Part of a small language model's weights: 14 layers, rotary positions.
Each number is 128 + 32 x the weight over its row's rms, rounded and kept within 0 to 255. Layers, rows and columns count from 0. Numbers have three digits each. The size before them is the row's rms in percent of the matrix's.

# layer 6 attention key, 256x256, rms 0.0691, rows 0-255, columns 224-255
125:143160144136138129084121157141126058166057189168130137124113113175136108136117105152118118162110
114:142176174129082086149105141108154127137111150157107153137106123089156074113138135148133114160111
119:113198192058143159112083170156146134188152087146132176135156111084138127145144146175147140122154
082:151095054180118139139158112147133107096107120112132094115112175149069164111135089072071145151123
202:129098064153130166143121106094161159042125124111120110128131154154086150111097114099098144116126
093:159128159115140159119113166138155156120133146134120110127136139115165186118163116133164103144095
090:126141132114185167083116180157141097161067115139121175146093151108131138103127153179074100121120
089:152103099123091102154073161130179076101110152145134087164118117119122121155131124200163091162100
097:109114122082096171115110096094104166092162101140136058150110079180116115179143127094147119109107
108:126154168083108131118079115126162106153129079104158109149131146148160119149175183103168129110150
081:137170174136105116127153139163127152147100130150133151124107079109152150151129132142169107131080
127:146151184079118096116108136161139078201143116130136143135093133124139120128148114131173145126139
074:164118114130071111141115152130158086124038207137076115158138110157135105088123071090103101154124
094:124119135109096158141126091161110090172105163101139135154130120188138171096133077101135086157079
096:096142132082088169097192100104133144175187098129125084113199100117119140114167159182152157107175
092:152152129162124097128121146142062115183090120202152157112115089162178118093156159100154191138158
094:111129150038060174143159122142105115050119106108151104104135106096094143093096122146115130104106
097:074120160133121159114088092123098094131076141100139143147103164161127142070083108144111122209114
095:104143140084126154135071156136107083055114140151165129149108148163079156101177150138162141171111
094:106060121136107151164079153095115074139100114127085070119149080150118100063152191161186117083139
096:147109086137174089142126129145129165118125169137180143168097081096118120138157148054121128119132
094:169022084160110144195075194084103151104100141084064105144106067134175107174141153144180149158136
092:100150181123138177116129087071081136147137140136116209122120095140108090154185182150159166160121
091:138120125136160139157176144100096135098159155122184143124143095115169132130184146111143071164133
094:128138107094129146112101143126177149135119068187121099125133170156123155103141133165145146097120
101:142147104109163161097125156138139159139099132133112080100119115102184091077169111135152126139102
095:193132146104148151166146123076196125134126172153139163119158108151125123107169049135093148101127
089:091058116179114167134139120134075098146123108065157168161113146100141151201109129115075134064141
090:140161120125138130118153130139129170121108146172134090117137121147128084126156073142148163131130
090:121179164130124171187057212146144150126133113138098105110139115154114112149136102098106157125115
100:146083148135100114139128083153121052154090143101132106122090111200157127120146088100135149177112
102:171140139218132115081129110132156072138095144141102103125127143112142078116147104148127138142123
091:170109098167105108153031155073194110144103172093150102185123123121099139109115167154141124107112
089:080114124127086161146136136107153136138182156109079074057182128174149170171153090098179097124127
093:108098167146146081123128131118141163199158127113130162133176157140125175126092163128138113050184
094:095113149155124137120175111157092134083118098137130167147169150113116138138182144175165141110161
093:086130145144120139090104139131124129119065155098136152108138131132125166110165128143141133232117
091:128149104156116128145168136153095113123170149124089144062137097131144145131111135140121134123122
091:086115097098129150119106149123174120149117144131108096126090154113143099114114126095091173118146
092:078164146142093193106113128123092136093173130151087110100113090113151106180200196135147106096090
093:119097148094127156098184188119128137104153058128091097109146128104099148141112099182113115109112
102:108081139152104145088132076096156103149129069153180121117109099143138078161106156095151129080142
090:121148130080007101136152088102106084120152153146124115126153116153145134119170061140159130142155
095:166095098120114138169068117110193170130070187099131064098133109172108095148125090161142101159116
094:145132070127149103128135114193142106106095075137116120175067121157135178173176068147140123112130
097:120163060124158149101123106160134079140112207138119155064159128134144120127117141108116086151142
088:160133199123146063129084088101092172162128093145128128131129154180110127167101102108106104061106
101:139126132112114080165111123121137151134078168069101069135126101171151200109113124075089137114098
086:096168113096141080115129108156117085120186109105069105090118100103134178166163155127079076101143
093:179097086129161141137081114134053127123098112084099130151174121151180110082093101108172161159155
093:122134137126130145119103116155194171136110141115150114144137150181176156148134156132153130130106
094:131144116100115132179174123128140141073125146122084069137130087074153151054144127113138085098038
091:099102153154122125127082139117131127112115096117087168152104107121167105103073154152163155108211
092:158128130124088125094140140172181160093103096129098086108108157156159200093168120162116109139053
094:091124129145146143156159193146117161102116125070180161113167121176071056109144123101117148067119
093:195123113176153138122068132111115153194161135135097096108115158097141155072121144097180153170131
093:108137097133133167083135129072158135108147137130158153147160119098126175080109195101174146086111
094:148134131141080132151093163117105161084101126103090099079115098175091119115086100151119123154087
095:151138068135087159155135131157041116146161178135102172139136113100092179127129116152130117090115
093:094117094159155184157119134140165134140123090130154159122101183134170146130114097172094113093073
088:132111114183163114124155101096162052176120089147157137132124156115142179142188156124184163083138
101:165132120121145150113196124114140086166075098101075152054140127092131124103168118092115145149091
088:094162160093102138112155153109144136142181147189120152231138106141159108133120098161086127111134
087:128093110125131102164147135129101119105125171134100118161104124088119178150072114138145094140091
079:076132193169150174092152170167080133090123137102112133121142115078141186118121134111068136100255
080:146087089111102177103087092165160130081146108068147124176118100104148153140164163087110150122136
065:143138128053139102182130131111149114214113109172185133118089145174110093123102106131055133138128
078:165108195067110100141129102157124060211159117119155124081071134164118090132158119109079193102111
074:129081131115173169127143136105095101216157167107144151118063175134117136149115098128110165133174
076:145152154123166121067166157124079092128162160123148164109171067161207130112130150108099120126138
074:125117150203160115120145180071094077156145144101125076099083079175108110139124150148123211177157
079:085069103116115125118091181099183143056140087101113168150075126109105191121165124147163114146112
071:111074114130139131163064098122085170095164132084194121096157138095127166112199117134095122112124
069:117125107177199057159104084134130157157147167164154169172137141156158095150126092139192122152058
081:103124100139131154085120131111152196100102103085147136126154122095109100126133191136118110099184
068:154089086148115129075113081160173171059119074111129163140098120087115120122129128096094130127098
143:112108087147150157125132127102155171076109111093120118129136158124094158097086125096118149127143
075:101095114116132074152100187083142144063116081098145121120130119173107093170198144118160158132142
077:139142107151093150114147149050116122145114109103106074150121162135134149072071104088134148162174
078:158127105231142137163145083149119110107139135218165154165103192137150124145180107174079129133157
069:113126113119094194139132144171131129186168109139140139122096144091148123137130116135115098133123
094:092211104161107063087096147157119187020107112124096103157165096134161121113121138158143110147108
078:116158141166136187167110157113100179111182151165156148095040137128161127078117156113143175136171
078:187131146157060165123110113118172093203159122069135136097133136182127163082129048121145142127120
078:145146153134104100125103217181128142090109098138126149101124149163099179151102087143158097078144
083:097121157082078074102107201160105139137144142138122098112130165107097073130113178140098070115161
078:144111090092123122166100123087122078142158085088103118119097130064138122132168201109099098147062
070:151121106134110130134092191125178173098120166105104139144157116097123107132058156124193103137140
080:183130142220105123108100055120142121172113113105105131133104109136132121124095158079091175187147
074:096164151157124087123120090113167132107154142212141152121107130157136128076173098107162118125124
075:103109135181044178092142144135168103154117132120118092121108134145115112121153162118088154106127
075:133111108137141125082112110106072126088164098093155175111095156098165124127110138157145117147141
083:199068153128141175168167131066165065255107161125120125092138128145076148117105110103090118122113
076:149134106096137176118164135156183093151150099129129141089079088096090140169135118122129099093170
079:131045093099135154137142155108141133195145148083133137141114119099147141194140105157155141101123
073:171114084172119106100095124098201131067198104112129152147153128145135175125105126092117148157090
076:138175146143120156163138117126068140191143122107123161107090174164123184164096106172122158083109
079:124118141142138099124126051171131139159130143123155099154137108152092098111124149173182127124112
076:135098202148106148125142062146108111057097140119138146122117095076098147110092078151125107185087
088:099201128101088075093110108186103156069106089131098099150145122097166157084097165126147130142148
079:106156146088134115167124174142203227172161140161167123131188101100105160187153119100131157067167
070:112173138145130127146160106172148094155191065120168154133107123139175120125109133118156094106054
077:134137164218120102116100095135134089188159173094140098104178127123140188151175115122150164128099
075:078127128130108124147130154111118145118110121093118110161157138123098138148147147117126154123140
072:101107147126110098141129192092132102148148110069180111158175087177111108161066141174141110140159
072:090114067132091122123127084199106083102173146151111140122149188164156071115142120120187137163185
074:149137159121166128145138092107108125080147151158199154135095163142132116120200121168037102130098
077:132113124109115173176202098133129072148151141137142143113113179144113141180090104089104137112124
069:120109137077081083120106111159161103123165136102099132084173128029108128141102164073075126156129
076:155175126152132105141126162190196070076155175112102112113141106087088148112159138153042133124139
075:124121150160113157081152118120089100119209112116117053135082123131094139125180196101136161122103
073:088136108171134129120125069106077032130149112149142126147151102154115077124132148154079170127177
078:164072161133145074135111200044177113168156078090080084141171153139100146169099121118134061107133
073:101094111171132142144082154107105142098164123083132110083140171107135121094124177119145124140075
084:133185182087045086119148098140109111123107167155129109096089123116151100078101131115151116126119
075:141141136191177153144152116108128128130137113154135189160106167112169132120053114120137127131109
081:151101136143085136115137109126137049156124132133098139099156154139118121086100120105162157157124
078:126136162096163119085104181164103083148126155153136107158144073071123131148193122173101082102125
067:116134106149140147144115134145070165054132111178163118179136126146141098124149149121134136128130
074:158116092132172181158143141104144098101108125191126102135155092093109168148142156118169085110140
069:193076135150133146144122126133201096133189105148072104148107157065142112088110133104134082108143
068:122146095147132168129142188189087133115144167138104112111141117121113089149150094111169106129111
083:108208128127138133116112171123099178075096116140125133164115082122170107121106136159107094159119
078:117073089163131058131144117074099111113156123089100070142133126139129148124155139115139150157113
078:138164136166097167126149135170081125092103109162175124114095083142121144119062091136075139102175
077:155135136092095118150124072109106119164089115150132135107109117161078095076124156120157133108072
075:084103115150093119150135142117175137196067165162137090167096104131137150127121120139098113081145
078:118105147168163112111143106149155210127165174158152153121154107134161166181094055067039159084152
119:101130161085108117107167167159091130159177125099194128125109124104186141136121201158163098068195
100:108140082173120124175113074064133150112086122176115148123159182165103110092128084074082114157105
115:120133153084138124108150188158099100154197113065151156123098083102147140173133205175157123087194
148:123141160127150127098167158090094116120153102064109170147103065112125103148137179177100086112202
069:124123081184121100181162135164158135141144137110157130128130161140137125090117105107140154092120
111:134132112109081112197111196119132102105135101128141145123117080113144107116114128207095113126081
102:142101094075091178182139108090131090128147121128074126154076140094157195075175227229127128111072
100:148124129146142149140131089106080137139176175121120099123119115128111077133105094139104199133140
112:119114146112062122090113160127184154093111134122032140166124092100100151140100137092130108085131
112:127141145079174124113097138164086089178197119123172153123132116071165148125122203173154115100215
100:128094138163093119152130127057131216055070159110099140142130098123141078125102063054126112155081
073:160162173073149146104069106083123086146114127183109090175142106146150107118182110122106105128122
224:114124158086134109091170173169082079190199143108160139155130111091164118166166179173135100109187
106:094146117136141196159181156141110138129060146080101141093154141179104091156057130085130125145174
105:087149127152105122090089137139150137133139113083089148128138101105098125112114123104148146147139
115:091133179129122092163201081118198154127140163125124172169109106125143121131149160144163099107132
105:100146098070101122126172097139116145115088161118136085095105154116148194159155191050167140103170
105:109092114118171166123178133105120118215136149139140137085107091117148161109136100145129134097094
105:092095095121133113163134075057114127115143136137122126135114138116111142143145102080112063108126
105:149144146125080185128133166116128105113152121117124144124140132143139043096122073118107081113143
109:110107130122101192117193150084058144126123116111150165073092133081089088142113209176113130136183
103:097131145134153112125104129109082161078155145099170172145116073129092133114167165196120076114048
106:072147073133113110133117135115102143175086113110070141101071147119181172138126101098120068133096
105:090103087065122104149138108089081105126147075145094086066060093121125161135140127083148132183115
103:136083100137074085136114134184129196129137114168084180122159183145121138128140133114135126142114
110:186127127141111107088146091132103106167182106162135127100137083107097126132124125168123154161147
104:113112125088158168091141164178168132156227120204106166134120145150152132128077102154088134148176
103:141097155172140157137098127133071141136185089117123108127142097163127158154134185100096108060143
097:137109133125124152131099095101086156190111172147147159188105091101155120088165081142148125123133
110:123122118095086103119132169163167132150079139102123135142120086133151166107154076143107130123143
115:137115149110145107114125076098139178175144150149176134127128084120128133146149159140123124083078
110:113077062109183101169178148108122173160130151156183116124114128103109108201093105142124098143167
115:095172141146139092148080178157147130095091116118110120120137169139140247150077120254142136113137
112:100165125096128118167090130080228168078148141133100093178132153094121124170120145178136155167107
104:157084102191117159134130147121121110153147066142146119139169118099183154090141148155076157173175
107:098180138150137076134091154157174175138094105148193116112212089120172145158103076149123153110113
105:132169107135131055120149169181091096180123155158108080099199163126134114110113082075141108141173
104:085130167154095160135142103136152136151154097140108110124123178158131181096131142127132167085110
102:170139100033161084103151213178121095116155156176151098097111104120164178078157107126140125140108
105:103138156113037109140122120118095160135111162140133083155166122147156197127108131138071132162161
104:151088119141132159122131212147066169168116169093126178071114180180127038187093144150108072137115
108:176139069141101127102122148140161127096150183128085154100112161131128180133145134075138149129124
099:194144074114108170164123156159095142093116125142127106176127154185116144102092129167188127157104
108:117128179117117095111139115129114118126108169122102158134145099045127082103155154114141132156108
107:174100162105100127099119121177174107183084148164088162139146162084209085157134100106102124123130
099:106156100106131100198115221084205125104140196125163074219115093154091131163083145084087072128173
104:118117170109098119148139151134095154120150105104137122168116146171085108152198078180131178051152
102:111098114051096080125174100159103173136100160139179142126110126079111092169142083105123142147123
102:122103149117144181113169098104109105093102156123149152113112096134125101160211110106121101135080
101:114120125093129168120185105129167117132139169159105204203197099152125149167177139169117148136115
108:158088124120170129176154106135164111158113168116132160128082120130131107141135141118176175192138
113:093083126143102097167180128131114144138175161090114133087076178103159142164164105054184133143122
104:137164143101134168096158127065151142114108163111076129106173080115152127130164133134118161117108
108:193154129157104151158051155181122088103135158131090114072097093174143065104111090159108214149134
105:080140155082131146089130188103108129125099095102068128067105143092077180171092133105126152117171
106:120116106065140146127110103174181093130108129102081041110025109155111132144157145119070158115158
098:123151125151089121127104156113151134097146075201065126102076163198133213144136100111138097128091
113:196147131123158066109183116159115125143112114139117087136110150132144177109161117101104082102185
106:174101063088113186119117171113134117071132106147104138072167141182106167174124155164132119115111
110:146079108095141157113179079155124161043132094138125165089171132146119096120160101177163158136115
111:147087121216139140144149145107139090159135152113138094063134112101146129088130155090141148137158
109:105156083157099167160106080074176118136068111107109117140116091156192150155114144139129138160085
103:121125143131093144090143106142197077107187130182094093136117102162137156109200111089082095119142
108:126139116089138102140141154110087181153135132151096121114106166098122123076140149187160115106141
043:136177087085145158164104122118148089146103131073140121122157075076148142105151105103148131127168
055:157175109105149169129182141168065202126145098121167115159084205143156053116116125153079171115129
066:099100152155141105126180139112048135113168149116127157103104106059134118140126165132145127122236
086:118114168160163085111152138139095123103166193096133112209131089122156083142173155167159080102141
102:162168145182109099144138122144139106099148148099079074127112118097120151103099160078089114074090
102:130143139152078123119124157159207142077159141149182127119120167147138081099136119112115068168128
110:086161163116186056171073170116155065166193155177152100152120153092085126100113163119087154067107
123:100168123189145129116091118120139213164155153094150150170137136151123076142109120083162118108157
051:141163123167153118157156153124146135149139126126123181157166124098144116152120173147148087138113
062:181181071163123126163174111132131174134138144136163144133150123147180105146170115173135123112065
063:084166116170160108147130112128135077141128171097155079159099078162176106165222085159194111118073
068:133159152157113121136093077110178088068130159110061113144170147141135160083086141094101089067105
095:145168103171093126185094142121129178102068100192124113072122166114107180081086112089112133170135
120:154126074091103155113099166122162140083148141176161141064130099126109097152070098125101108174100
116:151049081148154167110145126175117097100089203167175096081118111060111082148108181151114121144168
119:117122134105151140135159157095116139141143095149137153115090102106135124124086165159162135103101
119:139041104161129160167159096076180088153107110117072154149124111111094093142113083182159105106169
120:146119082201166106135099172162084190161127092149134131110100123107149145128116100147138106156176
112:140174134111093129172180111179175128096098106125127072078110082143158122155126141165153146150119
115:138154128122156065104178099036142140158085128186157096134105062084113128092127128107099174116083
120:129083089096136111119202110119131143220140149164080124139166113102089129139096129161121096192100
123:110112130168092106111154111162115096125129071128099161136075112104140071149208174057132153155130
117:104148086112081156155148159126128141092123161085140163134142132132098096120121176111102143092125
119:082088133248129125119090175102101103118129146171191179088132133169156174122172165124136151134181
117:109122177127120180164113149119141117109117129100094157101145107095154107113081108124177190142090
118:128162149187133159044108142122138105172176117102160125120108105126136195143081107113131159101105
121:154098141089137095169127152106127162129142153113149143078165125119169127143131128142075127120092
126:158118197126067117147089179093096177083137142126136178121141133130101155126198113155063098146161
114:133129108212133132105128140156125077145148149124142105158138179156145120119131168129148178165149
117:166147119108144031109130136176148094153122145152126107116181123152129109118094140144143138139076
123:114107191119105130167128155161160185166126211116124122168114160098156112081116123116069145149125
116:088110130129152124137135125097111130153107071110172115083178105099129090102117169104164172182106
118:201170125122125117118146088121186099036141109151122136110161135115154118116084120103169143126096
115:094136163126087150207187144148130109094166106129122099067070124101137148120058146145153151123121
112:109114126105098151120099070185107140177113182158116176125157107135099078129192136100154112063131
120:142124134101096190155143149135069115085118133134079182195147159135097189106167093133115172139113
125:140140122117162154125092153129065001089136086119142122116176121154149078102143100081115183110118
122:124190118134121099144074097137109143112117135101130101094113149092104173141106084135131102101107
120:104188091092169098083121127119117145170100138105119140106125101144139139152161171079097129135129
118:146124143183144072096154066056077134158126225145194148126138142147138116156041130131111099174138
122:102088089094088135111082130108171073164124130124138123132126145087210074140112136070083138128131
123:071109025078138139116078124067076112144107097115094115144095105122139122149141094091095122125085
106:161104105169153123124137082111161079180169158077151125160121088135142089164148141163137106147103
121:115120126064085138136122122168112133102103114178111073143135081157109101096121136111169115096088
116:092146115151121135156130164090174161145172187057190139118110100094145112095166122094178064115094
115:102158155123126117113082114113143137112123092122168175153113108152124123112134164129144087158149
119:148166170067158151143144120135105141057099091130142043148068156162118126116131173115092091159073
120:086201075190196161109167135127161172157136128132123092113141119099129126114137097181143100135185
113:133134091145115169153133123080123177107105104157138146122180143161099115176125124064104114150144
119:191163107147137146107191136146108154128138124133083167132120150100106070094119127146170157110091
112:129105119102095120065124112125146156139113164159039151126169124121129141081129133150122115050125
114:123127128160160110078097108044143136045147135121173072127106132128132130105122109156153082122114
114:074145147137151081134164163176146175131120121152128141115069116144175033063119108156091100138142
123:124095175129130112124174142162159169096128152104121111117150135140099120075153153133118134077118
126:072081140158095145128047081111051103223131118122180078121173073170153151092068143198077164118145
121:155083086144164159105090135111147150142156100141079117161114062139157088157182120047086132140116
117:093132080124122135145094175166071121076140199095124150134168098134132192155165115178162150139105
115:093137170133149120147119140074135140111130098108119150121171092118151123125065121134152133125155
119:138121161159153057165140105098120149155140138075087138155070099140136114098188149191144233123100
119:163129132091099133117211104110037101125185125120114086170135109161135133106110139133130114129090
120:121138125049120131152102142180057168118137171149130167095112125158110114105083139092136068146144
118:131139147173150137100156115087157139077090105126119082129142075096125133138221147136146146175127
118:132138146122164100074128123134169143080101105173132186120096095141152098123121150092119148135133
118:088125112094108072136155114132110150067131085151135170116167189094084170129156097119117089114145